{
  "num_hidden_layers": 12,
  "vocab_size": 3372,
  "bias": "none",
  "lr_mult_qkv": 0.7,
  "lr_head": 0.00587,
  "doc_mask": false,
  "train_tokens": 82870000
}
Each number is 200 + 40 x the weight over its row's rms, rounded and kept within 0 to 999. Layers, rows and columns count from 0. The size before them is the row's rms in percent of the matrix's.

# down: layer 4 MLP down (transposed), 256x96, rms 0.177, rows 1-46, columns 0-47
# gate: layer 4 MLP gate, 256x96, rms 0.207, rows 2-47, columns 0-47
# up: layer 4 MLP up, 256x96, rms 0.189, rows 2-47, columns 0-47
down1,102,175,115,244,178,111,201,237,190,181,187,235,171,207,110,250,192,213,164,203,118,226,137,230,248,190,237,193,91,164,176,169,130,198,242,116,275,205,225,100,235,203,214,238,217,180,235,236,240
gate2,093,174,192,256,243,238,207,187,159,205,202,217,218,227,200,184,212,218,216,152,187,129,199,204,189,211,222,195,232,228,183,182,287,129,181,208,248,174,231,253,263,201,195,224,153,175,288,276,187
up2,097,228,151,136,161,147,183,165,158,164,195,150,91,256,168,183,266,232,117,181,150,217,234,249,164,217,158,220,218,236,237,288,143,270,169,214,202,208,219,222,225,149,207,126,171,173,208,169,218
down2,096,238,223,228,215,198,165,185,261,183,156,205,200,151,223,281,149,120,125,166,132,248,180,207,211,207,189,125,214,226,264,222,199,215,211,200,257,187,141,158,130,195,153,154,232,170,194,174,214
gate3,103,162,176,156,193,216,246,207,250,294,198,185,230,256,244,173,189,202,148,152,189,166,174,167,146,225,211,218,232,174,213,161,189,181,161,149,197,163,194,195,241,227,212,223,209,183,170,169,212
up3,103,266,108,141,269,153,203,229,212,174,200,184,169,217,227,201,256,272,195,152,212,282,174,230,293,241,226,210,211,187,212,184,210,175,213,199,174,200,265,201,254,242,133,162,176,165,168,218,241
down3,096,155,280,196,209,138,151,166,150,137,181,206,110,153,107,166,138,141,199,219,166,189,224,190,198,236,209,205,237,183,230,228,201,174,215,242,183,209,253,162,150,233,228,155,196,241,202,213,193
gate4,107,199,176,223,148,252,200,169,99,199,205,175,230,190,231,230,224,207,143,197,199,198,211,135,202,232,176,157,274,273,216,162,139,198,166,175,226,239,211,216,232,193,219,127,170,148,210,182,189
up4,102,179,220,122,208,209,180,202,111,157,205,212,235,209,156,166,225,196,112,174,238,174,185,156,191,294,201,215,244,233,288,206,235,230,211,158,230,257,174,182,282,124,230,175,221,139,235,213,169
down4,109,221,232,134,206,167,206,268,152,149,192,237,190,247,122,229,201,196,220,197,208,167,203,165,156,144,209,244,191,141,276,226,193,214,206,183,230,242,200,201,201,238,156,209,205,168,227,169,159
gate5,092,181,200,235,158,247,220,213,239,211,185,209,123,162,211,190,211,187,209,138,218,194,236,215,146,208,146,148,197,206,221,216,206,197,138,154,203,216,202,204,284,251,183,168,203,185,277,196,173
up5,098,222,128,174,201,209,152,182,211,175,239,175,148,213,174,218,172,145,109,210,193,166,144,212,169,187,247,222,149,163,195,156,173,186,236,176,194,156,178,169,183,186,203,171,194,153,246,281,138
down5,088,184,218,186,248,231,208,193,175,268,208,147,158,167,147,256,216,181,162,212,154,276,221,93,258,158,216,170,239,144,214,195,220,198,157,243,199,186,143,164,169,202,224,190,238,231,232,123,239
gate6,103,237,169,234,168,199,248,174,142,185,126,182,264,182,189,299,179,299,212,200,281,172,205,267,184,128,173,277,233,215,168,91,141,130,193,171,252,240,157,205,184,174,249,225,208,213,238,216,183
up6,093,200,264,191,247,156,187,259,119,152,172,239,204,225,209,129,271,162,157,238,210,235,177,217,178,199,250,138,182,200,211,177,183,235,212,160,183,161,143,218,164,238,228,167,112,233,201,233,203
down6,092,158,206,156,172,184,214,207,171,197,289,172,212,189,180,152,229,157,179,213,237,237,297,220,232,161,203,256,212,156,210,207,221,278,182,120,121,155,193,174,194,251,147,150,186,183,168,178,263
gate7,107,176,249,234,212,211,176,265,187,154,177,157,207,147,330,226,167,201,258,148,179,230,142,226,230,286,197,195,180,170,216,227,218,227,180,280,218,196,211,198,267,242,229,198,166,210,202,201,310
up7,094,154,205,196,176,185,235,245,214,201,200,200,158,219,220,235,219,214,196,247,198,127,204,187,149,233,229,221,114,213,261,149,305,268,216,234,143,154,143,181,157,265,201,220,139,213,226,304,232
down7,101,242,238,258,224,117,236,213,220,177,188,214,229,258,246,223,296,235,151,206,230,195,195,165,188,130,200,163,185,157,153,234,210,223,276,247,244,194,280,220,223,202,205,258,201,183,181,209,196
gate8,089,133,224,256,96,224,173,220,172,186,193,211,206,168,190,167,214,199,160,222,124,188,159,238,161,200,197,244,160,196,188,301,162,291,211,210,167,215,164,148,230,199,256,312,162,189,214,115,241
up8,088,190,176,212,211,251,157,144,189,210,204,203,160,190,278,222,227,121,212,249,166,193,270,163,206,203,180,244,177,185,186,271,170,157,238,194,174,235,191,166,231,184,249,229,207,107,200,173,191
down8,092,262,227,255,195,246,208,228,184,175,214,181,238,180,260,237,201,264,224,184,200,177,247,183,283,160,227,186,141,103,198,203,216,146,237,267,197,230,183,203,242,177,170,302,113,207,248,158,184
gate9,106,245,229,201,153,219,175,122,220,186,157,273,253,205,178,213,175,285,205,151,293,210,145,228,171,273,209,139,137,253,149,251,256,169,191,226,195,256,199,247,263,278,199,283,226,160,262,207,155
up9,107,221,150,166,197,204,199,231,230,165,180,186,208,210,177,205,224,270,238,130,189,240,127,117,240,195,212,263,194,264,188,150,180,173,225,190,212,257,170,244,192,217,265,180,149,212,242,112,191
down9,107,271,237,149,202,246,139,177,292,206,223,218,245,220,271,222,100,306,152,148,220,191,150,205,132,188,210,154,143,279,197,188,210,243,180,229,231,212,163,228,249,217,209,170,229,213,186,206,168
gate10,104,247,238,203,207,212,133,192,236,222,220,116,278,180,162,208,175,152,256,187,191,218,186,163,217,228,232,204,169,126,216,106,213,292,212,281,224,164,218,221,166,229,224,124,110,163,188,232,232
up10,102,119,145,240,194,161,257,177,193,141,232,245,148,192,196,207,202,234,152,171,203,222,211,240,242,161,176,197,218,244,231,222,240,168,233,184,102,215,167,145,220,200,152,235,226,190,250,182,167
down10,098,146,194,199,227,210,224,172,129,193,144,222,241,172,139,225,214,209,146,238,246,265,161,231,163,263,228,83,205,147,212,215,233,290,243,235,246,210,207,135,137,277,224,241,174,151,242,241,194
gate11,100,185,210,248,253,202,88,190,298,208,135,255,171,200,159,233,203,231,177,119,192,210,156,208,161,212,241,196,182,229,196,267,188,156,213,239,259,225,154,259,257,125,277,200,218,165,206,153,236
up11,094,127,117,223,182,145,132,202,232,189,255,174,114,303,185,96,241,233,207,249,214,147,178,209,190,226,236,254,245,204,122,198,172,217,222,227,221,219,177,150,171,200,194,294,182,222,219,254,228
down11,096,159,140,250,223,161,117,201,161,151,144,154,165,161,195,242,209,294,272,129,198,236,140,230,210,160,251,173,256,208,191,254,182,150,264,181,172,217,185,274,162,208,206,179,171,200,154,131,152
gate12,118,173,190,215,129,157,206,194,162,203,173,169,224,192,203,241,214,128,223,224,200,152,177,267,272,202,180,193,259,139,196,114,169,165,151,213,220,152,219,247,189,268,239,178,200,279,218,202,242
up12,105,228,232,156,193,244,225,181,207,220,203,215,174,201,133,255,225,225,240,145,231,183,245,132,256,260,181,192,171,234,167,254,214,206,272,179,144,182,128,163,160,207,211,161,165,139,159,154,259
down12,102,223,199,176,182,143,143,211,224,185,179,163,202,155,141,245,150,228,234,205,247,238,239,187,239,206,146,183,208,199,267,250,199,166,181,132,233,203,243,187,265,217,136,238,149,135,295,225,261
gate13,092,125,265,191,271,242,213,219,152,142,167,221,214,190,208,161,212,159,170,191,234,193,239,235,218,186,158,222,129,248,139,109,284,175,176,130,215,173,177,208,261,273,199,125,165,187,208,217,201
up13,095,153,181,210,184,220,147,189,113,347,199,160,221,207,237,172,207,192,213,219,206,222,165,176,186,144,229,259,234,201,263,253,228,238,190,266,189,206,167,161,148,211,210,220,175,224,183,176,158
down13,103,228,135,237,218,189,183,105,249,209,246,161,165,163,160,236,186,123,208,214,124,195,226,234,214,222,236,190,190,214,267,198,143,177,144,155,147,195,154,214,219,195,188,296,99,211,171,173,258
gate14,104,161,199,176,221,216,180,139,223,207,166,245,245,235,237,278,133,235,224,161,238,166,122,237,220,195,212,261,234,206,213,240,204,140,200,250,191,157,203,219,175,231,138,175,185,157,202,237,187
up14,101,210,103,223,242,200,193,250,232,151,221,217,241,203,283,229,126,153,244,208,235,243,226,281,132,187,229,195,210,234,224,166,185,163,164,146,244,216,182,167,158,252,230,149,212,264,182,229,197
down14,103,148,200,205,174,179,133,144,195,198,187,213,197,220,201,200,231,253,229,185,201,193,159,218,249,217,255,197,252,184,212,195,176,183,311,205,197,175,227,218,241,164,106,249,219,82,190,225,248
gate15,087,220,234,161,228,150,168,148,163,219,227,190,251,178,225,200,209,212,94,204,201,194,161,171,165,196,219,250,217,272,159,178,164,214,183,198,162,230,202,231,176,210,151,165,179,314,199,203,181
up15,093,211,169,203,211,142,257,196,189,178,142,220,197,229,163,72,211,162,203,202,218,224,176,198,250,186,223,231,194,198,186,178,247,173,212,212,215,180,195,260,206,102,192,232,257,236,223,174,161
down15,095,152,143,159,181,206,176,209,137,189,186,217,138,207,213,287,192,233,134,198,155,272,218,136,212,227,233,224,212,213,228,230,128,224,221,278,192,215,226,252,179,181,210,153,219,213,246,201,183
gate16,113,205,240,239,161,171,146,171,196,212,234,264,199,259,109,238,137,173,215,125,284,220,170,201,199,181,202,192,223,152,181,167,225,170,114,154,204,209,198,170,250,129,244,181,94,161,157,251,287
up16,105,202,249,209,230,156,224,302,142,213,255,163,309,190,173,228,238,206,181,231,165,289,217,263,168,211,196,160,168,194,239,259,186,202,196,227,200,104,260,196,197,208,253,172,234,154,203,230,167
down16,103,196,147,194,162,225,221,195,291,162,165,213,319,177,262,201,214,253,77,176,174,196,150,239,266,209,193,187,170,187,258,243,213,206,199,179,174,152,149,199,202,264,190,199,242,172,189,156,212
gate17,103,166,291,209,179,253,133,251,162,265,247,198,215,105,176,238,235,225,260,201,202,192,211,233,149,241,188,172,194,216,183,161,139,232,193,171,172,149,200,195,264,157,172,125,221,268,230,159,199
up17,097,260,231,164,307,211,171,156,170,222,258,135,214,154,253,176,218,140,203,197,174,292,190,123,159,244,194,160,173,239,265,200,143,224,205,235,168,181,143,185,156,190,193,197,218,201,195,144,201
down17,099,184,225,250,202,208,218,179,163,214,252,251,201,148,183,221,278,177,197,284,152,216,223,228,215,252,209,133,252,248,254,174,237,168,251,201,222,204,240,262,184,174,174,140,223,158,213,218,129
gate18,106,155,185,186,190,180,205,200,160,253,204,97,140,149,211,203,192,169,218,213,187,236,268,236,193,181,203,185,179,159,212,223,173,308,238,218,119,218,120,207,175,235,186,210,220,179,217,216,153
up18,108,220,210,117,146,229,172,233,269,203,228,214,216,219,151,181,160,245,122,194,181,172,157,206,166,258,192,176,229,188,179,225,200,224,302,168,244,179,263,226,158,181,236,170,167,181,186,217,147
down18,104,195,223,118,175,195,203,148,195,162,255,115,173,186,210,233,229,227,212,222,224,173,213,221,189,195,227,205,206,234,194,166,169,185,172,118,207,143,257,244,133,194,153,187,243,192,205,207,218
gate19,093,216,178,215,154,250,203,206,119,219,179,258,210,154,155,204,238,238,240,217,220,196,161,254,228,115,124,169,182,172,169,181,251,162,194,214,168,218,181,126,145,235,222,116,229,197,162,177,277
up19,090,205,212,202,248,212,211,283,176,98,243,130,207,183,194,109,170,206,180,243,171,203,149,112,232,166,195,175,179,208,231,194,249,218,192,217,255,223,328,245,175,203,243,237,200,187,208,152,178
down19,099,262,196,176,174,239,157,160,126,277,201,217,180,167,158,237,146,132,242,171,149,215,227,238,250,225,147,189,150,146,136,181,262,133,231,227,215,175,152,229,178,151,155,210,209,257,202,199,251
gate20,111,207,160,277,250,176,171,280,224,204,182,186,183,232,182,198,181,169,218,224,219,191,305,231,260,197,213,264,197,248,215,153,247,181,105,202,219,204,168,121,205,228,178,247,217,171,149,241,247
up20,104,185,167,216,192,231,173,197,242,201,178,262,248,206,197,162,185,175,193,204,163,249,202,148,252,142,157,179,197,141,224,184,185,178,134,202,78,118,247,213,191,218,193,174,144,209,215,122,197
down20,103,271,178,148,167,215,191,160,258,227,156,164,201,259,268,179,207,219,189,167,218,220,217,134,197,239,249,203,185,158,205,161,212,148,189,146,153,178,171,179,140,232,185,171,140,200,131,270,168
gate21,107,165,223,193,178,191,199,184,172,265,216,212,244,177,206,194,140,178,191,294,172,185,212,236,175,219,191,166,337,204,167,253,191,206,223,210,206,173,214,219,233,138,218,232,247,299,159,235,181
up21,104,203,197,226,221,207,220,150,246,243,267,224,204,208,194,245,141,185,189,232,234,242,258,128,205,202,210,183,245,214,248,173,177,198,249,245,164,250,205,284,209,119,151,185,190,204,165,228,259
down21,103,219,162,188,180,214,189,153,221,241,184,169,191,269,128,215,173,167,199,231,220,265,204,159,116,150,153,221,141,185,191,284,269,181,265,270,210,289,218,260,184,189,203,192,147,194,141,200,157
gate22,096,110,248,213,244,216,176,152,205,196,163,225,227,154,207,215,212,148,167,148,209,225,161,247,243,141,171,225,166,281,220,268,193,187,223,176,219,258,205,224,172,184,201,212,267,177,163,219,232
up22,100,283,169,153,126,165,239,185,157,207,197,212,227,158,186,188,178,212,204,214,182,106,217,232,139,162,277,230,208,204,169,123,156,231,129,261,202,231,192,257,197,247,238,215,179,211,272,223,214
down22,102,200,130,245,235,186,237,204,205,239,180,219,190,269,197,239,222,162,208,239,204,153,224,178,223,113,270,126,204,201,215,183,256,221,273,173,148,158,226,230,213,241,183,155,146,85,213,244,209
gate23,103,237,269,233,175,156,136,213,240,173,145,246,183,205,239,183,187,161,146,170,197,167,193,195,185,184,213,164,245,151,225,209,239,206,175,301,224,192,228,246,190,186,153,158,180,197,159,175,83
up23,097,233,167,178,266,211,254,196,190,124,191,136,196,178,161,152,218,192,217,109,169,242,190,226,173,259,198,158,227,97,203,256,189,217,266,211,211,189,250,195,186,152,206,220,193,245,172,179,209
down23,102,183,193,164,180,230,278,259,207,156,170,140,205,200,129,215,207,249,253,246,217,195,214,231,234,168,218,160,188,190,205,215,169,150,192,158,191,192,175,157,285,224,225,210,166,185,271,280,252
gate24,096,171,149,191,241,177,192,225,168,218,163,224,192,230,216,200,195,201,222,267,291,212,165,170,237,255,242,232,136,291,226,254,206,193,240,143,154,205,218,262,257,226,212,172,180,231,184,182,142
up24,092,164,209,247,181,219,148,156,226,225,201,183,195,254,191,219,191,159,130,168,240,256,123,194,215,235,170,230,125,158,180,228,195,181,196,209,253,148,257,185,263,175,248,150,230,297,179,201,205
down24,099,243,182,171,186,143,216,277,213,189,186,182,197,205,183,293,137,162,218,292,180,236,237,159,223,209,151,218,210,118,100,236,120,171,234,184,212,324,180,198,175,264,149,177,170,136,219,221,163
gate25,100,202,238,211,212,194,233,220,250,217,230,145,215,122,143,215,167,191,194,238,168,253,225,206,210,174,127,269,195,221,143,199,207,237,198,137,155,158,194,201,230,221,174,184,264,223,137,250,249
up25,097,227,150,228,185,288,212,177,205,256,236,123,182,278,233,188,185,172,161,199,204,232,190,202,210,183,256,190,184,220,167,254,164,150,232,233,235,217,214,272,247,217,248,178,134,143,139,165,219
down25,102,134,173,188,277,91,205,226,216,144,159,252,166,179,183,180,174,244,216,234,142,177,226,205,123,132,166,141,213,139,174,261,181,201,151,158,148,175,228,107,204,198,167,197,181,172,183,220,217
gate26,090,145,203,144,184,168,268,241,243,192,202,196,248,171,222,199,245,144,152,229,197,236,180,234,163,220,183,228,212,163,174,215,148,159,195,222,241,234,177,161,176,258,213,278,192,165,161,166,269
up26,093,152,186,151,258,209,201,151,267,199,191,189,268,192,123,195,227,112,202,228,225,237,179,220,156,156,199,187,221,174,237,194,212,216,238,197,191,203,207,207,237,168,164,247,199,141,169,245,203
down26,097,188,224,237,206,212,200,172,225,136,191,150,110,207,206,243,210,243,199,251,228,316,210,128,181,97,176,216,199,173,155,216,250,198,146,201,219,192,193,270,184,127,213,226,288,171,139,220,181
gate27,091,158,193,249,224,233,232,223,247,195,216,122,198,185,179,138,62,264,303,219,189,231,169,207,153,161,235,232,209,147,199,193,230,207,197,239,241,151,226,212,171,198,214,152,226,204,180,233,233
up27,095,241,176,156,193,111,238,290,183,200,135,195,181,200,254,195,253,214,196,145,155,157,229,232,206,168,173,251,200,209,145,210,207,264,188,231,178,182,247,208,219,218,277,166,189,123,157,212,131
down27,099,160,247,202,148,251,192,202,251,232,201,168,168,215,233,149,192,273,300,229,145,204,201,223,158,177,192,179,175,273,180,110,209,170,217,142,139,168,181,190,120,235,176,141,224,173,178,188,264
gate28,107,247,190,187,182,234,211,201,182,151,153,211,257,229,248,227,258,199,258,153,270,153,197,213,249,193,251,118,183,231,141,205,211,208,277,177,132,182,238,203,223,265,124,253,162,194,217,259,166
up28,118,216,275,295,225,184,265,239,219,202,155,226,167,207,159,173,255,210,213,148,131,200,237,245,194,219,245,181,175,213,256,167,150,214,277,237,273,179,253,209,220,188,173,233,216,156,229,233,98
down28,106,252,227,214,191,235,231,172,161,248,156,217,231,283,205,137,175,128,246,209,189,193,166,180,254,251,129,195,220,214,168,211,178,257,226,167,213,189,217,144,206,242,185,192,215,179,201,156,271
gate29,093,218,179,237,206,230,144,215,161,257,244,226,280,244,196,170,135,261,192,252,198,167,169,157,170,252,259,197,199,154,229,269,202,163,175,228,202,281,178,148,147,208,206,184,211,254,201,179,166
up29,094,196,236,184,194,196,246,229,147,184,191,173,254,178,228,288,139,177,246,146,233,156,134,104,162,170,186,181,239,229,222,238,208,186,185,189,194,265,239,274,150,170,173,205,214,204,170,205,228
down29,089,203,195,203,218,273,148,259,175,164,223,194,165,283,186,186,203,247,187,149,220,174,196,157,243,205,152,262,147,104,223,215,161,169,216,160,168,244,123,145,174,226,177,215,255,198,166,291,199
gate30,098,146,230,130,171,140,192,171,164,249,162,209,210,135,218,193,212,203,171,200,229,163,250,247,191,269,174,160,175,267,163,237,198,180,245,171,182,137,190,86,220,214,250,204,276,170,131,213,207
up30,098,212,161,127,172,235,172,224,219,242,232,177,106,95,264,217,214,266,277,137,231,241,210,153,225,235,203,176,213,231,235,142,189,145,223,238,172,234,197,280,189,171,142,222,134,221,125,234,180
down30,103,235,252,203,196,212,239,191,183,155,246,214,258,331,132,210,256,172,112,283,173,234,165,218,277,162,198,184,219,238,208,196,269,176,176,200,190,212,247,211,203,186,194,165,197,183,233,196,200
gate31,093,216,211,198,234,238,230,243,228,205,186,210,197,254,283,132,202,114,248,252,214,225,155,183,188,226,177,221,204,252,153,211,242,157,168,160,216,221,233,128,161,217,229,226,220,171,177,306,256
up31,098,248,211,241,237,204,212,171,224,152,164,215,218,235,114,119,127,270,159,224,204,210,200,247,203,162,214,195,124,169,195,159,199,261,212,201,154,140,114,67,193,221,180,163,212,207,173,228,209
down31,094,199,212,271,167,237,194,214,192,179,174,183,113,210,161,141,228,256,239,226,295,199,245,245,184,204,179,218,204,224,218,112,155,164,174,209,191,220,276,182,152,238,165,223,228,169,292,162,180
gate32,094,163,152,207,163,218,217,205,129,190,157,164,211,182,197,251,205,254,238,239,166,105,245,194,173,165,172,230,246,238,140,163,163,187,211,176,241,241,259,192,154,208,165,254,220,289,266,246,197
up32,095,181,244,195,189,178,206,173,191,238,239,216,149,156,200,177,175,231,202,200,131,186,273,212,220,167,221,176,257,252,185,110,223,225,229,258,237,174,150,186,159,167,245,259,208,152,138,218,180
down32,093,215,241,265,126,188,186,150,199,237,212,158,183,158,245,186,142,116,293,198,207,235,258,223,228,247,188,205,216,199,196,199,173,214,186,235,218,239,170,255,185,227,235,274,201,145,130,220,150
gate33,097,208,111,202,200,170,188,234,304,205,168,182,268,167,193,152,159,211,283,229,195,221,175,237,134,169,215,187,175,213,149,227,205,215,246,176,199,215,263,217,237,208,165,89,164,228,227,220,219
up33,091,209,181,203,107,200,193,189,226,175,167,160,175,218,286,223,174,122,247,217,225,204,254,237,182,151,179,147,212,236,263,220,236,263,282,139,250,190,242,117,119,265,146,214,218,139,155,204,226
down33,095,211,219,236,238,140,257,166,251,272,230,197,176,105,273,161,288,223,173,176,145,237,236,208,128,129,214,248,178,278,189,164,191,177,264,152,243,207,254,236,217,174,207,156,215,195,118,231,263
gate34,102,243,156,188,210,145,196,215,232,181,182,161,182,187,169,168,252,189,152,212,149,201,222,313,141,199,286,258,164,238,210,155,191,232,196,149,250,173,190,202,191,236,231,216,241,206,225,184,121
up34,091,171,267,90,214,158,186,232,194,271,258,238,261,184,223,189,206,205,206,207,205,213,199,174,227,228,193,185,181,221,128,247,165,161,201,241,229,240,204,200,202,257,142,223,173,181,201,265,204
down34,099,122,206,187,224,187,256,218,225,198,287,170,209,139,226,193,191,242,187,188,263,219,158,115,242,142,232,200,248,175,210,249,162,192,271,296,202,211,192,206,219,162,163,207,177,199,140,228,279
gate35,090,267,150,282,169,164,167,255,146,254,216,230,205,132,132,184,175,172,211,177,180,124,196,206,206,203,185,316,258,132,231,120,236,241,281,201,250,174,201,145,196,169,186,214,190,235,225,193,155
up35,095,162,254,182,170,164,160,180,149,152,147,198,222,279,175,239,157,179,195,155,226,249,187,134,219,167,164,156,145,276,226,244,131,201,205,244,193,204,235,156,127,229,163,156,200,178,156,188,283
down35,097,141,180,224,214,261,155,175,183,198,137,227,245,268,194,236,248,200,207,119,252,213,195,167,259,143,176,158,205,194,260,299,134,190,236,233,162,213,319,191,213,185,225,170,212,173,150,217,258
gate36,113,249,212,188,195,209,205,210,196,217,269,256,169,130,168,260,171,198,191,173,161,224,195,201,169,153,192,256,244,237,227,169,181,227,199,181,187,205,261,203,166,180,268,210,113,199,199,204,208
up36,102,154,292,260,195,273,116,183,211,280,194,175,239,198,170,220,301,284,225,170,141,147,185,167,183,225,188,209,117,252,201,241,199,248,210,210,221,265,202,221,182,200,193,263,248,126,174,189,134
down36,092,148,227,222,182,196,240,164,202,213,215,130,171,209,289,229,210,271,113,220,185,263,175,199,231,215,173,247,260,162,237,244,226,126,213,237,202,158,137,233,247,206,251,148,216,178,221,255,153
gate37,097,256,262,132,268,223,198,274,217,193,128,185,255,170,199,207,171,197,149,232,244,173,210,212,214,210,190,187,170,185,231,226,178,133,172,174,235,225,204,252,236,115,164,259,177,194,207,255,184
up37,087,148,241,172,207,253,238,224,200,210,256,218,249,158,159,202,187,251,322,214,211,169,212,225,215,173,179,178,177,167,194,326,200,187,157,207,193,263,186,162,140,154,194,152,173,253,224,213,182
down37,097,195,193,127,272,235,146,161,164,175,177,235,225,263,153,181,156,176,190,178,156,197,167,136,175,301,161,232,163,183,210,145,266,163,145,147,245,243,228,202,208,191,236,230,158,185,231,130,229
gate38,100,185,172,138,150,218,166,262,149,194,197,215,151,143,287,201,205,200,195,258,185,267,154,234,181,236,140,211,203,204,242,191,171,218,218,185,227,223,172,273,176,231,206,229,173,186,188,203,256
up38,093,181,162,191,213,251,185,220,188,197,89,101,223,168,222,132,215,227,206,192,200,170,203,160,205,169,107,214,198,149,144,199,168,220,229,183,187,210,188,164,228,156,159,157,182,248,157,187,202
down38,101,200,305,194,160,187,176,139,256,163,216,255,196,148,162,119,222,162,186,199,214,178,185,194,185,186,247,216,142,180,244,242,221,184,156,151,205,239,175,152,235,239,146,188,186,261,259,209,185
gate39,100,186,176,267,172,174,163,207,190,213,213,223,218,201,161,229,122,252,210,221,214,147,213,202,148,187,110,231,192,265,162,147,270,260,241,182,252,143,224,183,207,295,166,158,120,226,173,120,95
up39,097,264,118,228,171,216,213,170,251,162,222,165,148,230,150,232,176,214,230,223,148,159,237,200,252,215,173,266,190,212,102,148,208,126,233,188,145,234,165,211,295,220,148,155,200,193,188,140,159
down39,100,115,260,201,180,169,168,207,179,108,159,280,140,222,201,219,218,186,197,152,244,150,193,180,206,221,214,214,205,181,242,198,209,170,214,154,271,200,286,192,165,132,183,183,202,188,199,156,160
gate40,107,189,266,223,188,196,172,170,192,209,241,227,124,145,267,214,138,181,171,195,189,223,220,122,152,229,265,191,219,121,200,170,191,198,138,222,219,322,112,212,202,246,251,174,171,224,258,184,261
up40,105,180,270,185,188,128,191,283,236,285,217,220,215,243,160,273,190,146,205,215,240,140,286,149,210,279,241,204,226,260,203,232,256,147,188,205,233,168,143,186,226,193,224,248,141,235,112,209,186
down40,101,244,152,140,168,198,184,164,210,136,187,154,254,243,245,183,249,243,243,154,210,132,167,220,178,209,193,165,236,142,176,212,208,219,187,269,185,213,167,223,167,226,181,164,218,232,229,212,263
gate41,103,125,162,221,202,150,203,179,238,222,284,130,227,180,164,285,192,152,167,204,94,214,200,206,189,209,209,248,217,209,194,192,166,237,223,246,229,170,197,207,196,186,204,116,158,191,196,183,144
up41,102,206,180,189,194,259,154,207,251,204,198,279,190,214,217,223,168,225,154,195,118,170,156,223,215,160,185,250,179,208,187,170,215,183,291,272,221,248,177,195,224,251,182,250,166,197,228,220,189
down41,100,191,182,216,175,266,247,165,198,251,232,213,237,243,193,216,243,263,282,173,280,193,174,176,240,178,169,250,126,242,179,170,221,187,239,241,169,251,174,201,196,220,204,251,197,162,231,192,239
gate42,108,184,175,203,218,232,242,174,201,252,202,258,230,170,237,197,190,174,215,150,208,177,133,215,217,217,198,218,175,207,235,251,234,194,162,238,134,180,206,165,236,252,158,182,147,163,179,211,192
up42,107,183,149,208,145,190,130,228,189,190,193,145,203,196,236,299,233,152,205,198,255,232,207,210,190,214,160,179,224,188,254,219,219,245,206,185,210,235,195,209,131,169,173,249,209,183,265,192,288
down42,104,139,184,168,152,176,169,226,239,239,112,135,177,181,237,237,227,155,204,161,222,214,261,199,175,276,176,184,221,190,209,215,205,238,222,157,163,226,173,230,171,183,250,170,287,286,197,167,209
gate43,106,211,216,161,148,155,213,169,172,124,215,183,301,253,196,226,238,188,172,210,69,173,175,210,136,213,209,234,220,227,217,227,184,176,210,185,278,127,250,274,214,241,159,197,115,209,181,167,134
up43,107,202,207,199,171,228,266,151,186,187,197,237,184,260,211,194,227,170,232,221,156,180,168,220,237,188,204,183,241,149,225,265,277,185,167,153,258,253,237,255,188,171,182,186,205,224,249,187,221
down43,103,197,237,155,169,234,176,180,163,142,143,214,186,282,171,153,289,218,126,223,145,216,147,228,130,255,169,212,180,167,214,164,139,288,294,203,194,230,195,217,176,258,183,178,197,207,142,187,199
gate44,105,137,211,233,168,258,162,153,218,206,113,285,206,140,211,221,235,200,231,138,163,194,204,193,179,181,203,170,201,169,236,241,197,163,146,128,238,268,203,138,174,309,176,171,150,216,215,139,182
up44,106,248,206,196,193,145,206,200,142,222,193,208,235,197,161,208,254,233,197,144,225,239,183,224,281,195,183,234,210,224,176,184,288,173,204,176,223,229,136,179,237,224,308,197,99,218,153,246,229
down44,103,233,130,213,179,168,181,197,190,254,151,96,193,190,162,245,245,189,201,120,223,199,210,184,202,202,186,208,230,178,201,179,234,238,176,257,211,187,170,201,155,197,282,147,138,158,158,155,154
gate45,093,294,241,277,250,243,208,260,208,213,193,183,205,175,208,244,172,169,192,191,240,159,237,175,206,282,202,168,170,164,162,259,169,153,206,158,190,209,157,234,215,239,180,229,170,208,197,200,266
up45,090,178,221,232,136,216,138,146,169,279,182,227,269,267,144,233,166,233,275,195,144,186,186,231,151,130,191,227,238,177,143,150,183,196,230,196,177,272,170,192,182,211,208,151,191,175,238,176,151
down45,093,138,150,260,228,267,248,185,164,214,164,162,209,196,176,260,198,178,211,341,229,115,239,190,218,205,180,168,215,223,195,241,204,219,166,228,132,223,197,182,120,210,195,207,205,308,156,191,191
gate46,094,191,226,188,211,167,281,165,183,156,260,245,203,137,269,162,177,209,182,164,217,170,211,230,140,177,256,218,200,224,177,228,164,201,191,220,216,203,210,185,199,300,168,213,130,169,213,222,246
up46,095,226,164,161,220,142,198,135,209,174,233,175,148,220,191,179,198,188,277,258,196,187,162,256,284,266,256,212,219,134,207,180,247,242,230,184,151,207,198,178,172,98,226,200,273,269,169,217,213
down46,096,170,163,216,197,132,228,228,200,156,191,267,214,225,196,250,145,227,203,179,177,144,194,150,145,209,163,177,194,103,136,255,191,172,140,202,129,242,227,200,206,160,182,219,207,248,253,181,258
gate47,088,227,200,277,123,248,209,168,247,167,222,165,182,121,271,137,171,213,144,172,295,243,202,147,190,124,206,150,268,160,164,180,234,237,179,232,212,175,167,282,183,182,205,123,243,142,167,181,222
up47,091,250,163,195,147,182,136,243,210,190,121,259,195,188,217,176,161,160,270,163,179,155,198,194,250,198,290,140,151,184,144,251,157,163,220,207,187,202,167,165,214,224,212,199,163,227,198,205,151